Weights of a small transformer language model.
Architecture: RMSNorm before each block, no biases in attention or MLP, untied embeddings.
Each number is 128 + 24 x the weight over its row's rms, rounded and kept within 0 to 255. Layers, rows and columns count from 0. Numbers have three digits each. The size before them is the row's rms in percent of the matrix's.

# layer 3 MLP up, 2048x768, rms 0.0289, rows 1542-1598, columns 336-383
098:102111121137133094162141142174112097145116137132138094175098160167097116117121126150123126153126119112118113092109194165140108082135120136151144
094:133144115130135143122142113127148185145107164158121123137107117129174139145129116111123145178123151115136146090126151137113142096120107110116137
094:100117162161123157154163120085138129114124140124131162123130151195125113140152140115151122117127085126145142123176140145138095124124120115095129
101:119127146148127090159114123158104132129097153103157097118099143133091140146130123178170142139138074123100101129117092140129141122117107155131103
100:145110113143137126149090116151111140158141113129123117165114164136129124115113112111132123139101155141112136142150158102089148123125093085137131
097:115126129149133153150143133125113133154121128121128120129121149134122122141140090182120075114089130142146153098097116139133077130119124126106158
104:147099141109163120111125139169116142147119166149148187156151112086114169131102131144140089137112139124123113132117140119176153127114130180093137
099:153129185122148110102148120161126223125091110099150099105127121140106107126132140117128108111109113143137202131131148167100101161143138111133107
097:167128137144159141162174116151115131110104107156134160113093091084148139130106139122198100116105133159120154145141112136105111155155153143082166
099:127106156149109163133109169181114076140116149162155181126108137110130159144082124125098115136140104132133113145177147118099126130098154128140150
099:095141117127121119090138143125122168110140128121098135123147096117094081123148126153176141107134137123112141083133073139090139116181130142125122
093:090117156164131134129087100146121078135084157133164165163106179157064113125121141129107149142151178112120102143105151097097113151122150119093114
094:080104137112155104147144102134141118158151099139094139131089125131098105160110126163114124091141163074129113131143097159118090171141097136146142
099:128121150132133152174125146136126110137125151129092131126181154164139123148107119118123092092140124124143139175157111112170111144127105110132121
095:182112139157108095094144131114077093130167141101095105134123141129122119108155101130165128152109106116144150126081115136120126152154098131115150
092:129127124119111145174107146161162121123100138140142102100112097155127128120125110142107142156191126175123138091118142142130128119126090124151158
102:144123145100121130148127135152124163105159113145124106147115154134162183141119112087124126152085116111125121118123119131093152127137168109155096
099:174152106127156117116122128116148148115124126150128148134131101146071133137112099145132148112078079099161129184128176157156137145165123099147110
099:108105137126148118122123090116111108124150119165131149135143103127109115151120149168124162120142111119163132128174135155142134102129174129155164
098:148088132109099134116141131131118121135170125176134141118157097193133142135105134108127147152138179132139129090114083159146084112143138132137107
094:189141150133111128131130122145113098144162107127096125176115104154125101122145126126202100117134094156078130143155104137132106122116144167146132
103:160109161160161113145115141120111112135112133127110148114093136165126117098074092130097140148118150128107169119113116092099090089140132141140125
104:167159114092157111114129117114142166139136083063117141128129108132113116114181133086127141158152115135150089127098118156105099190138074104146132
102:134128122149116147156162152148116108123125141082138138118109126102130152130126136114159129144075105138148083171104098168123116119118089142140146
099:140095153151136154096145167147143141126109087160165103112086146127151108119133108112161117144137141098131156104155087141131123118172119110140158
103:130130132135124150124092110141149115104134105084114123106163127098153126142144141116148163136136140101116104081088137150129109143119151106106136
098:107138081099088110120178139121103118108159089148119127143125154101199133118125123119111122157127101165149157137177109116125129110152127150102125
098:113117082120169144126136150122157101129116148112113143158110158149128143132147116143135136145135147126143067116115111129118140096066152145071163
100:134143162123136144137137184133145129092128135107108091155145126055109118142121098159098114107119096125089131114138112130110081126181104130123117
103:130162109147119116090182135111138184119139162132172112110127130137095123115149096113143130138135116096132130128099123093154140097111159119103148
102:112134111129084146150143121137128136145134130132105106140134085128079136139121143173111130130118137158100123100131153149170149151117117125050079
098:169158087179124144105130126163115098135130089106154111145121189120137064143168111090137117108092148111069164148150170187118124143152154133167117
101:155102124152098130086116119148113138139138145142159154136106127120140127126106114119103124144140137129102093133162111165114113137113135120174083
102:139148091180095124139133185153116150106105132135159112136129123082146093153145119163123100119102091114093131140060121099098122089133129142150199
100:172134099137143144159118176127107112133139133137094141093125147097085119068112112152114151118107151116153112170082111164109120155138134125132130
099:093157124122103065101139114143129124104146129138115120122096181102132100149107138117137134136118130127104115119122130146132175108093167128139107
102:109088130118090133129154128170118158129105145110141127139126073141111096099130114150121100123108186119139117128078100092124129137116088116147148
099:110102141123111108089123151105140149110159080120084119128131091122091138112175122127128123093122120154111141145135161103187100130126128100122126
101:103151106142141095159133141160134124125126137146100158145130154127131093132097112121149152158148153089125157097110137099140110134124131113129124
100:114120146151182146126122114099177095150159168129123179123148167110136122134090112150097116093170120094153121104142152127127125121155145124130153
101:145109147131180137140130147120087144143150126147106167131158123148111124145125102136149135116120138095123136107131132121140137147161117132103118
097:132120098173130103165103111077129107127131150100126147113152145132109139120122136117132112133062144149105162142123175152116155134141124144160097
095:136113100155148143112121116140106176114159165121134166131119187114097140133133139131143130132102153138097122082130101128121146132140091125116158
104:123141065181110072080128126124110145139171130149117104140085163076141129122148149136111168164137129144071137114101144142128110146098128162142123
101:126187122100086079096141153089131143117139129147116122172090107102148102109097109119131114095116128079153167122162110170174148177123121155123120
099:135122110141127119137131148151141046152141130161164137144109093125094123103100132136142113119129078120093156125102120110097149150118132128125131
106:159131095111138150145137145113220107157113154120105123094106091156125121171120154103143138126113073180115121081129122088092139126123158078188167
096:097108165136132182128130128164160138108133142118110148134191092134116134160135145146136130120086180132124126127092118125115125169081077118137127
106:126088078131093160104153105128114086135112080120160078119118119141152126114106134138129099154176109139124135096110067117112114124150169164146152
103:127119160132107126122127114102138144130138119145134169094166099116110149125151106124130104158129155114152091156135146177147115113129072127149153
099:115082118111115091138142100106092163143091112132139134090160117115120151161141093138164112177131136100124130156102140108142098109138129121128123
097:138121098131143156136119099128152139165125084135099138126107131141173143129116146138148193081098129169119096125086139154115122159177115163147125
102:095134104138070135166133108122107088130111102107128137123124126122146157107144198098089092148149110157163111140118099118147129113098141110139148
105:124112117127141167108129172168162133181101170165149136120157120081147101109131145161097128132183136159156144146141112041105154162070091155135169
102:140154116151142110144134126116128147131101119144133107107176146144119125130113104129139120136121185143108150087106141182100117157151119124135124
098:114137131132126126107115130108151122123097162155156103143107137100150113140129109106113135122162090146133141121122116179134118172151126116086133
109:127129117155116111112111177118129136139127116116089142115133088129090122157125165124151139122120141102103097101093122124104094119136071153127109